{
  "norm": "rmsnorm",
  "qk_norm": false,
  "attn_scale": 0.125,
  "tie_word_embeddings": false,
  "init_std_qkv": 0.0322,
  "init_std_up": 0.0322,
  "lr_head": 0.0087,
  "warmup_steps": 200,
  "final_lr_fraction": 0.1,
  "train_tokens": 128200000
}
Each number is 128 + 32 x the weight over its row's rms, rounded and kept within 0 to 255. Layers, rows and columns count from 0. Numbers have three digits each. The size before them is the row's rms in percent of the matrix's.

# down: layer 5 MLP down (transposed), 320x128, rms 0.223, rows 123-157, columns 0-127
# gate: layer 5 MLP gate, 320x128, rms 0.234, rows 124-158, columns 0-127
# up: layer 5 MLP up, 320x128, rms 0.223, rows 124-158, columns 0-127
down123 099:113141154118067077064087138137138148129199160170110164112170143130138151153043088090139113139094087109110178138124158118108140139207121114105076128106133107118116185110147197135139110125160133125096111143105079125084096116155098146133169068061120143098095153171109115131175174110133134067151086174142087194185129093134141105073152172128149128099136092142136104117081147086137091151136
gate124 098:146134112122113164128187156188149169145127171113145198146135129147122166055147134075185109156086148103186119152203067075164126181080173102119164157180075162133104121070175128080084120120159133149100132095154120126085148123088171109098088121154151156143103088148118170104197150159112169126098088143129149131136116082090098126121126136129071128142164171103082119132125135136146092097111
up124 102:095150068115177105070100117175122156136149137152131128106072099103122178132124167070081115131128170063102135128108185184143098117130141142134130135068136110183045128111134146107109089049128185143159101105092094197149092125136107104080108064136145134086177121132119107136120139138126141149112162089120129120182105176145128120078088076091130134156112134142042076134126125148171096146116
down124 106:080199082086138095124116116047123195153159102160129058159093115166076093101123118087105143107113057174111145132132054118100097107109094118177166136124104109139144132145125126125120078095153048136188131133097133141103110086093088128152144145163105121118138133126060151095135132145119100137148142114169068069113172130135137127157156145094150187183135110201109129128134145112185096138126
gate125 105:148123118076111135106168089165166082141135125137041138153118069104135151117169209116111085133155143179103154105114147107070159155188083153155079166153131184137083118134120099109139122129113093077158135137087147193130058142135144121150117157093101143130108085133095075051144132175120161160135099142090168171138122119085110131140093087154124109075121180151134107181166184155151134142125
up125 106:176090099156140214124185153087106191175081118065157097146166118099095060135133107155129152211095135118127077110180126135143121184104128091143071138083115122102165144136131159134116173173098153164117118090086152117098159107136107164161169124171165080118169159124111088149110148158142171089116106174134074125112194178095158163095123152112119149120118143135141139134075125116124180140104
down125 108:121068093124123120142140144148143107130082117172094126139102153084114103114137136120105127101188083135134093124181144062162169103141182109110164150155196133120124161124105190117117066202164148095178178143080143128131139153178125091188114100112145078105159125172141095115081162116101167173192139098126158169133127143144199095089095159166085082097168179117101086128159128131129151152160
gate126 100:069139188080143137155130133155121153155101132162141157166136150122150000087124158144109089097110114145088077131128127120107147157119173116160082072135140085128139125197101111140122112120103115099128102069171154056127116111114143104101145180200108125112105067134112105152186134111179102195165077151132135136119175145159123133139167107126139103090139074103102147159164093132084114114181
up126 096:122072084133138117186076130115097103139102091080135110117096125083143108166173105103070112139122114130112150147082081116119138211151135155120153157099166112137102150101191148142153147150090164133137107141114075108107143098136093159048130103154202139134106183107089125091126133129102105156091147069074108187156132190157126171091137181104176178127127118115119164199128136149092068134104
down126 104:127168100109154140118096107108111132167151145079088164160147113117140101059156128164153160131145092153100095082099133165110123128177115103157147100113081132071109145142178124138126148102149111139115129136165151190037076123120121099099128143170145173119124107124148153184028190148098148081162078125169085131088138088100148125089160046148102132125148130082124186174156114151136150090177
gate127 105:127141114106096122123138129096199118126092085108104143109094166189100116188169148066158085107133145108128115111144140158126165162071139156147099119178158141127154174086092109087155132083147130118085118154123117099145133150127066170114100165180134122202153182138088180112082080208148161158132140086130187177115125134137130189116156107083118169105138122159153105119113147197142065173140
up127 102:177097065107126124168166112173149076104145088152141132123166164118098175107144130154134157139139120128179144166103162110152052171142135131085143111165138143176123080191136106124080085138134131147132103158116146101103111143163105105163113089133146176150127151197128147137166127133095118162101129135113122230071113157133141102137153170100117086140159114109117077166058175171132115168230
down127 105:157117100128142143051113103202062148169096141107184145143152123142144133151115122088116096207170156121104146148090098098172130183158160130081077157076138117117090133095122138107127077158131146119182067143152103124145159097135115085109068102105067149114202113077135156131130141098122179081122054098173128102145123123109127108108101110161137132184150134128141162132074134084139180118171
gate128 098:121112094110134143081135132117148078111153128118174185161124121151137128142183104103072126113143118153135145058079109141139136107113146124137152098133136138132159119138101075127174146143145103120172168101100157193215162071197103123101132108120098137169120095167190234190100141170169176117117105140163123094100151128041088077121138085109114101124125148099107188084133140110111130114124
up128 108:142191117123120091118159149144092088176132245119137120116093107119146110160176110123100128133118100099120102153157092169168176090178075159165158099131120112167159105083122069103144174151116084089127182075118125151094117100124100135203139114116102154096109140147151130134143105125234097122106124101115104146117150131154089076169108142152147101221093142157131118098148127184126131128148
down128 104:108151140146173133138078203133135154160149133088103155093137129168111138111154134140113120112087128125093144179160143123141160205110136132098167130103110111132146098102094131110099147107136113104147147134148132133192169097166159141113113185137098157116105117119131177138178099137109092147103109156025172168091126128074083183108181173121085123125127114190158097054109158172203114174200
gate129 104:093083190139096127145153076087095099161169126158147121095105116151110148111159172140192114170107144165118093127106135102112102058097128106139134153136126145065168093143109163159192136095129081046131084102116086105100098129115100153148126202159203212109131107098129136187133156134159118182130122098082092104129128135089101158177078149179126156117150119109101108102081154125137155099117
up129 099:157083102140126080153127081100118126192053135134145140106116147070082114151103117122118034152146109102097155144094140118149130114068109109060157106071141086159128133146109105060160167148116119117098181097130107134125150180105103143155169203151095148105147096113139111136112165081130108140058113110147093110123136129044086129161171135114136114108132141142174109134159145189107189138066
down129 097:131124079097133104097109112075107175100101083072153130099125183166164159103241132123166163133139125126130174107147050141149143163182066151194144092141149130140108156132100160096162156105148119114095181124142029114081118124174152086144078119130148134140092162190165137114143132118094140154158159164082140181124128153145113123153078079143146107096120123158074134115130119123146136101145
gate130 104:121117072139178104130122072099148128130140144136140095084106110066111075112141125178126165091125102074124144182095189073120083137146131105149140127158077123115115102153095116146115074100122135061158047163137133130045101081091078080088142104155090164139169113184095151110092155135117108146162106141126133148123124130146085078103177114141177102159146108114058083135139087149164136121188
up130 097:127133104123136166070107179090111152121171145128137126122112123130177114136171176165122109137099156107163159160197140073135110126155164109059063150129122188166053062076074151143105175141125154116119121130092125159128077133115128141144111115129169097108104145093190154170118092090157148156095118098151105135143091111074097193182156078103168144155103104103107100175079153083140164165149
down130 107:117104118155157134174169138079114224101095148124079132136169104127155134110098117140122169106114174148138126162151123112187102179100099103151121140202147101149113162153101143138203160127137086103098130084113151156103158089167164129160085103145104091113112089187129190183127173117081138058181078068105142153094128152128126147101145147134152148149129169118152137103160207144155136170083
gate131 094:122086127158148107176179168101117103128138138144079161138143104128106133075177126151096151122149150107128107072118162141119161107186111101161154184163179187161140197120112104114084151101121120142099145170150075137102200121098122066101132145115178127143106138091148172157128135192069120127105198077097116145164191139175178154048149116111109140169103097102151135137099131161147160085120
up131 094:163104167127098128135071112171040111140153134129128182075119166092151199135181127130116146130097129076112128136182173127135100076131138148121129080142155156169117126136137167118119113129108190170080089120082110138155140132183140125133160145185122161063190084128125149212132163131083112136115071111121091091099133149093143152122040136133143103115073134171148142158077112127168137100143
down131 097:094113094105168155096127095112140223118131142113120176160108155149101164145079130109130163123069136122137131069178124210124087037100097120075132079124107130144129090150137160117152181165122098098102143096128149124182126128099130173103149167109149169098075129092138171157159154091146184130141101154108117094200170133152125163138077150149124078097093129170178074134141094130155117164126
gate132 097:147124126090154101110193145114146171173119056095110162196072167043117083140176085163071127172115125144160168133093158093133150164135193142148125136138103096082087110108062111185178099085077157109080129129111098107172119115118159101129094132134124162114119094111130164140124161119128118157119142135162131138116115167115157106091172043152089166114124123136096094177133166153149116076111
up132 097:161119135088178126155149095115140089104139146161171162115121121064142103144044158061217087102163128158058102103176139079114081143141155106042089105085119178102135103144120093123124149118150139139066094078093123101127141141139117144078148185143137126066099127111067167146094143104163165100120128128116078133110111181134125096116152094136155109151150135141122146127175160122108105194126
down132 092:084159099117081147138159090118139141149186149119059116108142137100124089098099153124130107149151139172143115114117155151114130161089085134109125168135063112118130174156173094115147160163142149134151114183138137163130072124139132130097119075114190093174096050131115092114138093151136172176077167068086207137119155125083117108148132207079131122158148114192131120120176140108110085142212
gate133 089:153135104092131087147129187101129119079153136124127127095156196176112141102156039103126152187161149058132120180129120150089085147116123088162149157126182095149098097086101056175120121084159119179148095166138121140106130161159114071089121175161090091146108101111130149155189102076152128118149150130093098120203168148136188061144155134096101125104158087139162144102119127154126128109105
up133 091:166146102111035096097080162137147120065139125139173168161159065148101116132117145156125090165064149125143121125124137159128136094073137159094150132139117155150120180087091153148094162131139075113056115137134173130133145172120115103078081071090091140132149157117141133177177120128156136144111104104118102045146136108147173087119182171107147131082072117181085149142191140127148177170140
down133 092:147137094110119130120096130110153102165136148165182107086110134083064101088149122132149153121099152109106144160090113168104093132145179124085104162122058082085072178187104141136137124105135112151107142087184126174045152102181125100164125113133173117109128141111103164163117080195164101156103140133129128108176121071110079121152119164099092209124106134161113180128177048118114122139165
gate134 109:080113100109115147169157092129084175204088164099122072118127101087139104140127115108141163203144081118158155178160133152156082075116122118104137126115105071149136162134163099088082157132133179127161065095126118151171142108154175142117153124149115090127175079151124128132118160189186150184114137106192080114102109146115166129147060106115163145191107131102175119108084088118085108160094
up134 107:131161140109147142084101130079125152106096124096165155150144104056102182049116113134122151176099093161126066140106150117124081171135161154120131101161171133097170072184159073134098106132112162153084172081077107118130159188073112160151132133050152160067143127102164128101109110145129115121100144135110105093113131111084103136139149106138096076177091148177051146147117139076132147086164
down134 099:125099142078135061140118144112170117130164123160145081127157108169125146130074114096086141097150170099082143089096121188118166028150173136169145089121117146164081096135130076119054143107159074137155098185119144066177130095130119113101132179143128153095109229110118106063163099136103130122150108097203128121113106118111144136134114141120123161134106083123117116124074110135108080162101
gate135 101:170134082105108149124141087127121182131135148144104103186143163168089143117155106105178130157100070137189104117157132196130088123145101165180147122123170140173100110110124135124083163152180117132114117113071142122203169104140107059077102116118125139152094146164107138110075147181120168129138139154108146182085085190097184165111115098122149105151136156187161104112133170160121105079045
up135 106:123112116111112120130072169074135158184185052113142089144086160191131120107153180092110128104125110110110181136157133079090112114077106084131065114090108130171175111116165148078192101127125075111072139146141181120099164088130148106163127108116161170180053128128163098109105128119162136139166128160195136119130108140173129141086129144130115092161145161095095067141148085165176117132101
down135 106:178105104157117176141145122158152150155124154135130126107167119094086094081077192104138119102145113151156101133149110158100105089126139192116080163129148122145113178160131098116131134094180182081165121123104120148160102143146141103089213164146153172160121104092121077137129147124165124235128132160142178170109166071147085073143111162131155098127081143151116174205081114088135086130099
gate136 103:109173158096050114150148188121122127176100153086101100137125115140128160186121169166171134143074094136151107106152121172106185140117146092118136140161142167097124112093098157100138129111112073104099085132127128124135052156140102132132067099198141149158120136083059127118127192204164086135087115071130110141103143115082116144089134137130178140131163037137115155180166098106148138159099
up136 104:133131135160111164150121078096078155129151075102099102159126122109154160086141107156124097149110170151125122114125082146149135169124129081154191089155088125111090135155179089147082132141104172116120126092164135102180124183152160133105109160130184112025139115097078063110140115116166127101157128090172078093122167109080109175177104106143090109123108136164129179151137101138096161169027
down136 101:008063119142117116157105092097146134089116096110127057153127098125136107119109128125106127139104154131188109117088095030161113139155119149118129143128141113137165138103164159143112188059106180124139126122145125082151106180077116147160166090085168120061099116145162128147124122123176149161153080153146129121123107158141198132161137129155147048159181108201125131111142145127115146096106
gate137 103:135107135159065146135120095151153110116177129136044125150110132120133103101100124093139104104120108172128070102122139202156068072153065146136108153133182196174086183184156118114189129105153108084079107148133176146149130107122099134103158137195115138110107145117069104138159193164121077139177125148074122089147132142165148134145130088147125118168114097058171102130130139098178134150157
up137 100:162107136163119127104206105081127130119099135069097132145119106158066146129081086216096043098113131110131127200063096124162149114108166148155133149171129059123135090185159124139072161126073057117088158132098098107167125148117141167113137133135126132117170058144116152165162152138157151110159103112121079175124127138092137093130128148142128110095084152161155084104097168081097117114125
down137 096:181147206123119130131113131149125133199161097154147132153113097130172125180165131127086125131167117066132094113183164102101058112166069099129076063127188179081130138137108106129156060130156146122109102144206115121155146129114102080180132113202165168199152181166095103073148108103100134104129123109120118173172157140129155138128120096163137153124119144159099105089128103110103158124135
gate138 109:121096171101086134158120161156060057103160088134120170125154166157123145148169119117130139182184095077191181162110150115190119144128109114093117139098097191102136104137128139121127158088105118135169146159156166126148140079099051136100073142130124115118098115112198050183143050148118139118124142151129159116151130124126102198150164101097115154057139120143132190123113153115148147173135
up138 101:135150119157094110149079171100174114136180108108160073082122120164149126161095118109153145122122091151106114079201203196185152136093148103165130160104127137143095095151098144062140087145149159110135121135095120164108115175137095109134139053096058138125121124075145142184099101120135104137072122141151117087101095107117202119127095126157121140088065131107174134096141135184077071142168
down138 100:159083163073150113085124078123096120104157108121125120151144132108136140140033184121039183131117157098085159123174147127159092115134107124147121067069136152096126116107123162178154115137098100120077106141183164159088128097169151122095180203154113095158121154118127079071113113149055138131125193143124133108149152119120169115098145088111128113102114130139107091130166120127119203119060
gate139 112:079133092129095179137102111130103091073110121162142163125211149078128080109075095156082117111102125177123107143146143084117142155143125093134139145122104135135104197115127136162131160163095160181088071202168080140131127155137108136114143141177097072072119085137157164147118119118111178145131104140131154103164109161131101133183117135171183177069119097139084183151124178210112139155099
up139 101:116096149106221161141127164078129032107143154108132073151167169153150061110165104063108103155123169117128118082146095132139078162111109111131121153137107134118093133117166154181178151143101118110111155166129119100154177135045097100099112097089082122147114154095092117094194108105153117114128142100117112122105136131102156118173086105177101142071095102182120152159204155159101119121102
down139 102:130092119098108116117118110118160171139147125137097148150107070124199103107083135164128122115153140118149142153146141207108100073135113101123094134122125121153095109132112155158106131145167141183183158119110160086096139116124123090133169107057092214101152102098169154119085233136151117131177148099107124093151144174174156153145142160070138094165081124102071136057097170105164080160099
gate140 102:113094104040075113067063159128085101128134120115181081136128114116127121058110136109111096102140152144128159135099121090092099119135153120154126092095140095144187127130204172140070085103085117123106147186150128145140203098077110109165148141116150131149129092116171198154140106153132100186120148131159123083102133174128163078144106091145097080125143161117126076158145096109154060117178
up140 094:133145126104041119165102156154089071156151052120167113092149159109164168136076199127172084146136165154153116159069123144116170144145119190124114136130140153171135142110093181145119109118132200150154158110138103185140165113100103174118150113147096129127137176113198156133172120064111104091119154104127146135125165098155091144124102109112125133159163130194068142122147148054159104068143
down140 098:111130149124072106102177156081095189102137126139142087057171092131127122129093087077163161201170107147099134146115149110146058108106152152203085135096141170137152152121126133091144176134120076124135102139151117117133133124149134137155123109086125141072135187141118107119173106077086170122126097127179167129074106164120165172148183129107172105142155157145101129061180139107060194155139
gate141 103:114094095096146175130132151089155092149139183097200099119085153092132131097153085132127129114152189089137097103139133072202118097137090147159092158054067154108079180142140058180120116210141111089078076151121178175086169173121124145154129110163173168111110148079140148156152131102156120117154097154096118173140116156134121128116148128181102098119126116111095141133178127149120158160159
up141 097:135117116164128151112155077082076134153157070106086106106115109123150105149140148136109228109152132131163140141119175097139152116148117138144164095152191110155162149144131105126133137174078164055137149133101131132133095113147148073114133121161123150151147094198119176142084108162095077150137124152111118128106081165180177102051052053059106150170163087140153105125125061142122113114136
down141 099:128101108125132177090122081169126114123110116119057133089146122129129141151087094116068091084050173188160133120125153117043109155111126075148170156109152117090117112172111177187091144087137097130127134147131167081129109082115135166169076160075067108191076149120165133119087093077125083109139123098141100169096191106128107089128114180116154137116135133168131123144155132080084119163134
gate142 099:144082151167137118134128075130091129117104159117146123177112136130205136115078098129067155115101116114101105046138133123133128125079098115148128124112108169141177116140093106189150140097123146202139066095113089134144186122133141047093117129169138074111129143089149136105159147104109109164132147189187140167130148168161107161113113105106171109132171088165168166082120039161100076085132
up142 095:187167124085095081111136087182150119115089133176181134137141165142134070123138158189187142123135104177098161119152100177107130149128125156081112078159120161091142103106124140154114147108129101061199075106118168111075171085061159125108161075090151148126117099136162137180128169117165156207105147097156103136123114106118125123105117101101116157115169087174106104084082136132168171168150
down142 098:065132136171101109193174128145040152135105160200093128118098116184190109120140154129109127223143165220091146112068113128140127091155123177151125114099152159134124094149110152133127125101186125148076135087089137125187127115142148128143081123120102150073120161096167118168104138154185142120144149137121119137165114172095158106183078154167124136140149120174115084138136127149185140155148
gate143 098:100079156132149085074161100174123099103130139074152047157101100093117088152111150143138061152102170088190151100074134116067072098145152144110139106128094140085093079106109169117129119012126173170137124107184123139129152150084170104185105134161158148078129095120074132136131135118145145080106120084146093133098127134124088136097122136129116091124183106089139087152152150124149154128160
up143 099:157094156185162117120169139121070150079153198140116090104129122141126116132174190161178093029082066103140114127141129121150150170167109114140161170215100143137142127149140156086135129078126127099125183130169071171086111131128106165032132120143147097129133118162167109141109130135146073145094134171192146137150152093145136106157159149140126094109111101122077144163152109094156125172139
down143 099:130074144116135125145099117114172084164119131093161144159083140149136157142098126156135113117078127150120082098121148042102150126089169129117169136118112163200158160126140173075110093109139113122141114156137177110158104085051110055219096071129101093170178136168117094111113150146150141105164145053150074108083145086121100125138073172118139110123188131112177103106132126173117160111134
gate144 098:079090068124181088124225143079187173180163119113135108205071126104190083129092110127087142086109137125120111112071122185091139082147144117110096122084126164177105156159158153166162126095126166149137118084146105131105175096173120161091082175089096151129132128095124149126121142097088140142145147146083138153138131146200111162144095161099150138131086120125096093146128154098185122110116
up144 097:069081149099088123085129109103121095099116116125118181080140152118200133054167135091072155124151176104148128092124133143191157141110119151153106088174094144147128153075152129194141105127160091118123144141111147127151071163116170139173130101071147077120047118162111160123176101155112107109076144107119106122141139194145098120134101108157129125150112104161078126183099065203116074147132
down144 097:164142109124146129151122117140100128116135142162109154155126098133111101134085109151149124129147097149162078186091118092151136077079125147168111080107179106171078128160167156153164151188108118092122132178141113085141094177120153123112173075188120122131175131132158041112124078119156123110153131061070113136090097086093122141139198209108102151137100127035116132140154133147172146150062
gate145 097:108159146136121117160140117199113174142151122101158174141098157182117175105181132098155112189093182126210121146166130076083108089115106178167183114136145086128135107112126158159142148121084089144113103136090162098129131204129094157132122133087170089157191135113178145168078156077121127119086101126151210098120137111151131101129107118167123153100092162144146084121125060172133132073105
up145 098:100112128152111178127128130095116170169098126113106112074122192155106083198130077098126117135090130118134103162158176157162062135059169137133047126130194087139142191135110110138108133117112121152166083161102048116177164131134082164165162156158128131095152083159158128133111124086138092101162175136121114069095141131133165074164137122130123154138057140097087099152110138096161130179106
down145 095:124094115029145136058172153130196154118107127141104135154180091143134117097100142167127155088147168180088102108120141130111159114161098054125095136115121087168166145158140066132111130151140114098138181143113139081144105092087161110058146124097100170134091203186108122137118152152147087199171113153099135158116114130173137169157132108117104096197168085133095117171112125104110129167125
gate146 101:082188075107133125154123087172183102081159126093148075100186134115140072161144096126123087081132119104146105132084193228124181126099104150141131136093135183094128130108125144075108111121105067094109125100114111104135151127119098118142172196119155116134105139103069160136111140131150085154140124157114172094091081129132123195122079063157067167149119183131110067118139100127136117111118
up146 099:139133150157144156156152127137103210161116057125109041142128142106116145064172086088166133144136131134141100069129214095163114147142106144172127166135168132161099171146136165091191103141161134142115074150080150150136156156137123131146141146169114101134103067179120130121060076073167082130125119107115108144131147128193088162082116087099117107084144134111073134182133117075106133138142
down146 100:135171083091131140109184122137216101106172179173139128152067126151108138107076142155098137086067172138110117111117144105029104104113136092166093100099111121137098130187127069138100110205147133120173122098086119130100090107134119159105080154093106178125095071083130122157157119132135097100201106191089122162135191115121102108130139180118108113159166124140129090132127102118134094107127
gate147 109:114070099116098085114149113162106113108104152156100116141140139116166068167118140142102143086110074073144111088110166154140083168153060113121168176129098130118139089088116132136104122200109060161102124183084082133172129137111112122131178108148108147170111110080136083191133167113065133091138127134141117213088155155091221116120125108156127164125103106129139183127100140106084081114091
up147 100:148127115107096108133120129116109119085135150136119170118128116155180157190078149132135115064124130098153111161136119181087112155132153211113099173070053090148119197115125137089171180163175148077137128116095118106114180149121152160133184117173131148143110102172188124106074159117144114165100137110135116167130090117052073151148117115153128167133100144174195118112134167153044128106109
down147 099:120123126152095129164132171127116184113107092107057161115098148127130120104128204127098081153136157092084070071099139042131112185104101174110142157114136113079131162140157083152130134111147146166174082132144089181153104117111159079096164059091111113098085135068158149117159171118122110139151065135142168135181045080114123146172142107106120136089099114123134133138142148137196148151109
gate148 094:126095113160136082171136194122103141103086184104170106160115120128114111139122174169148124150050154079167186067087122134091095119166134147134125143144205143131129109111115197132097136094138107132121116127140135109168159169154112156142108161133141106119080192111116213136114169158117116089142125080110165138120168087089116104142145116124175178103167147176127128110063125159090214168173
up148 102:049127133130178091121175119061114077135132100125096195111125081124136053137115193120115098121127088115173164150108099127116134091128182081137120144138111120086119122093173109151147133060166125117170112185077065152134152103147104157142142208142112145136120136065155122109100095091111219120133120145079154088120130183158148147130137135112074162116140172143095130145154112129118123072088
down148 098:125143117135108099125121151114129139146156139126140100096108075128160131073141155134162119113114127097159177067049140135122109139136093177135149167103095144143079176137160179198158180090125141131163180107079115129085117189149156183124148154130081113093084030132142121122081099202141088090102193103111063163135123108123114113107154166111173151127176069145155170108147155104100138122136
gate149 102:118138130159163109181133098119136117096079175084103144122160163179118157171120137169145099169124120110128088156185090112135102128093080145105195110137105096120135077072154097094117132102137153110099102100119045133147133073052164081069134123149071142094155086126181076121144130103143109168165114153128113124128154102069112093081144062196094138113139068124152153171133160085101121123110
up149 110:073151163090125100104090133115127122102122157110184133177090113133057123151077112138058104162144136142181131204118074157107138088140148091160110099117122147145138133097175098168159197187112120062143097159122065148083109147118118092123130134031185145149113166149158192075121162151139141069127103126105163111107108074124110090132138151113101111165143121195131127117123162136130132124144
down149 107:180144158086151134095153119114101141120096124119181087051066080114105069071149137103177142183100151137090185154132140135127077139143120148162074122157132152155147124168067153089134169157125104079160166152080083115136101124172145127144135183117086093098136132113101100075100157095080101170150150105134140176104168144139120164127180088142126145145119191155094141077127066115175083133126
gate150 104:130080115078110119130130154172064112115106190138128109138110125151074135172094137179170107078127143125092098108083160114153115140113113121077086095104087085184150117168176115115130136183149188095133126095155180135113082102115069138164215146177088107110135127083070146108152144197154042126116142107163107110144124092098074159107144139159148107122171174129119076118134115115165143121126
up150 096:131118160115110098155115157143119096118133098037120152103134147137123165103116114116153112206141075065146175098132141099148201126106162191121116100117066107123119137130122147111110121048106113092103155140114174054069078110189085129096150167155115118179113144138177177142146124151141109128185115115144127103202152054143133077168156098160114115106146171179142125122104160118127091141127
down150 099:156115112111099093158110165174153126122104190195150137107078094148121185180119137146100160103057106161107106131109170127163118118133078095070140137106122174138092165171087109109140191183156139103173104102146108107129131119193128198118170154144158142085135114117069129171146182157157089129100130110145149062149123123193123124142138143116134147064089169077165130074106076127134170123127
gate151 093:132134160134103085146107135165143082162091081061124104135178131123124166078117098119077124117091140144112161053111074133038142141096139120136154137109150120144141130168113120117132072114169106120150111045089194096099152182149151094129163130168112123122091164140129163134104179169205134127107096133131165137138111074140124098198106105121146117170074170127133162178117156132092089177177
up151 086:130079132170114128105170099171158154085144132131175147093164126156169114125121156124134116115190206141095123108137160144061126143110122094131103130118162101121173179174160135142088108092131115105080126128176153111160132103183125088158090128135077143100090126137095104070154088161110133083139121154132088044105087206197183211126089132128146138131074168111139131100121136110089093161153
down151 091:070138111132158122196153167109126115117149151148106147148151123137150103180186087118146090130106093110204088130120180145144127137184105127084180069145097145170124146050152106181139175160116164137141149161089111098087094087113118110153106114129159131126185147147109099134125121113151099131143139064117111190145115100150131055086178123104102139087170158147157118095097082204188180119131
gate152 092:118136120065158154102146145155121130123111119147087198153117093176050146107160152078171170219072156123144138118092158073159077144112085149066121153157093197133153127104125154140180134080115112099166144091146134085120169105128138147094130118167127149167188138102099064119126154102147113148145125111172175102169109119123137155123070171084171149140164100134083080110115126161128161166146
up152 091:107143095106131151154067105112129122122058070187164109123150128143105171165103175110149123192092124115071093124085179107130174111075145055058116096147127091138140102104153129151090085158148143083162112133150108156124151150171163133113136108088153105118116138173153120128137154106193134144177102119068140091093113107083132163131166197145200150162110078136143071168106105109133177131154
down152 092:117109175110129130166184108175110150094103173128144128136156085161086149147114138182084199202159121086109176113141143125150135168091156113085135154186137142111120143181134164114139134112111144169149112132193155110124140138145154149119142136128133161069162133131147101087131162100136123076092059055137096085151161194109157136171182084131165165094092152110159121094132097077133122078052
gate153 109:115084110134123099118106176111132124077135129141162099115088139166163115108118179101126110094058126087124125112118151149131176123204151037137156131167097129166124146106142127126109128101140162088129133134119100083156101137138157091034192114076077182194148080125129067161101085126094132155148142158096097069158124143076092097114113155136156061060148122147105138076117094115137122127109
up153 108:116150167193163060109171143146138169136120183153113101100070164116146127148108156166109148178132102138136095101104114089134121113121118154138145105107096066133067105141114168113141152173158113148123187156120122090095107123113126037115151163159107157050143106122143108140100116155169173166120123118045115152133094103181118178038130115109164151167078139142105086076131105172116124150086
down153 107:176087121158097126124114124088108085110068076148097119169112166117155162119125152175152113171085151151150108146085103149101089140097106119078140113175092183090142144086136105158165058176127118158106187070106054110168101139078124126187173062136124128130116102175148193110150148130114127060129137104126147153086107136077149114055142160098100100149105089140142131137185151134118149114160
gate154 099:090153104141160145142129118145156113103139154144114110168114133149153088175167080105063139117048112118120148085127137096080165123147071133129108145141151146118056079151084161090195103152134126106169160138112140163120111126121153105145149086120126102131159096100089146218118174096168057141120162184060117126199154084086112116123128073185115077126139144112119130141142105107140073192125
up154 093:121110133049114144090147141203174123084104106122153141134137155126179128092098113129108093114101134107118099090080113097149185158210172158085145066122102134183099126101148156146103068113147072118080132161132130157134074156138098085106092110124104195159115158125181092095129120182106137088112177142131166114170099108138101148173140137139097190172137088187118165096149175126150167143117
down154 097:085112103117099126111080135120029106141106095202132097066145170123151078121092145127102132173131103114179125148106076066168139136119089157113157045055095124100087132195125153161098123132110126089076132191120075174099099167124120152162137134095132134139124181156147172108173128144113142121106129142123140102126122138126135108158127153144112204095145116190115132114067141151073131153093
gate155 099:199149086168181091161154137112080191116117155054149143159154140138156104123159176082171162109187100125132167105129119096131203149157112114118109146161107189103126107113076089098114143126111103158117098140101141140077170119140122144111099155129189174099137118072069179172115119178130138135154093138087123136085078150106086109098180083169133136134081102160134126154113104067103137178114
up155 100:126087174060054148125149135154214089094130096129122082108125105139123110144171109096141140122118123127117137142174117081136151092129178116111069102115092084091141082134155191121148054193138113135102142104102133091126086082108192089112204138102110087143083102084104095149155112116094102123121117147108192155093134093141058108056091095120134113125150126162140175176118139126141120132116
down155 102:142148099079168144131073156121179134135151149083145172099145147152149136171156096141087085113117130145049111122099125096119142127153112136113129183170108107115182074099091171141068095157164133126112146120109137109131142096118103173180101133186105148132168148052084086159184121187135170198122120147130104159114109093097149177191140122131191099119143137160148148159100142200120108175182
gate156 090:174087190133185108156111119119112143089100134137156162107089168119145130177115127152132161160094094125073166091108162195082112091105144122117114100085096127131128139184151208191130095218137139070121081117150133109154127132144121143149106156165162090104093176088125138149157179082159122121161150177123122173139147079178126162145137116127176124121118147219103169122163121149154137171097
up156 091:132067149174119150118121162120120133118150141145204142155167112118092065121134156201159172151106133111115142118118145130194172095100153147123089145149119164116144165182084116150101133134063101166092160135201155059113073099131162168113115150072097141109144142105127125146151130132101065077126146129082097122149135075154190072083158182151153073129149102167071144130123132128167154164152
down156 091:169171088098160163125067091150158169151123108073084182145082144155145160104096095138108111106188154142101064123167121105103101120095111123154162196158132111090101107090141118089135085119184167127150104193140117099148188116079128129073104097118109135161174062135167189094138081164159139189128119183158139123145146106129087128144104147135142191135102156087147095134083122078122121121106
gate157 099:093089121106148183138113094132112152170113115080072133168109156195104103147077118102136168144162154120170144144169094107113028127119142036178098125094118076087171205152095142174071148117132133114171124100162095158152182086150096153131074142129138136121152115119145154128114088184177154127108129112153143134140083152156106147091073107139156147140110147082137121123098128077159114131074
up157 102:091152143125088154101101105117114172152164138107120116067108093144172108126137195104108147104168141131162116121136174169137104154191126197144165120092157163109115146188103098148091088098171166141136108148076189150144188126117077161076148128116103115087145182148165087069109084146108154146107123097133121154124148157162159088112108171086089128102075103089119146080078130121095065151194
down157 102:114101154107162138131121082132082086047121094127133082114117145119142120121079096130166044122141154173126081059088109157106126114035106084135064159098161134066085126088174146159118093104101174138132119112110124137137109156080106077103115048113151139171159108110137119169119181117130121091147149136091100153122185118137143076143098152108140135152090101062138188135117117150140118171104
gate158 103:117135163140155081142138134188157086082117118113093161161168181101111073178157123107184128170176172123124153139191156120109124130137106102142097105109124113120129119144106157173117162177122155139158128139118148142122123140052142066130135166154140116104096131132168092143155118146104136132106134146173146070090167102066094147113154110134099138134235134065123084090078114128120093084235
up158 108:177104186164089140127144109113159126088095143167085095127151130093108117076157082151113154062116191130093151152135099083076141134114192048107158114097133123134127182134141158171147131121128122073072095154149171132119186093093155073113173136117166161112158184139151194083124114124145113092095156123150147081125113150159111101172131078091127145173179085145117144060084135104126151142111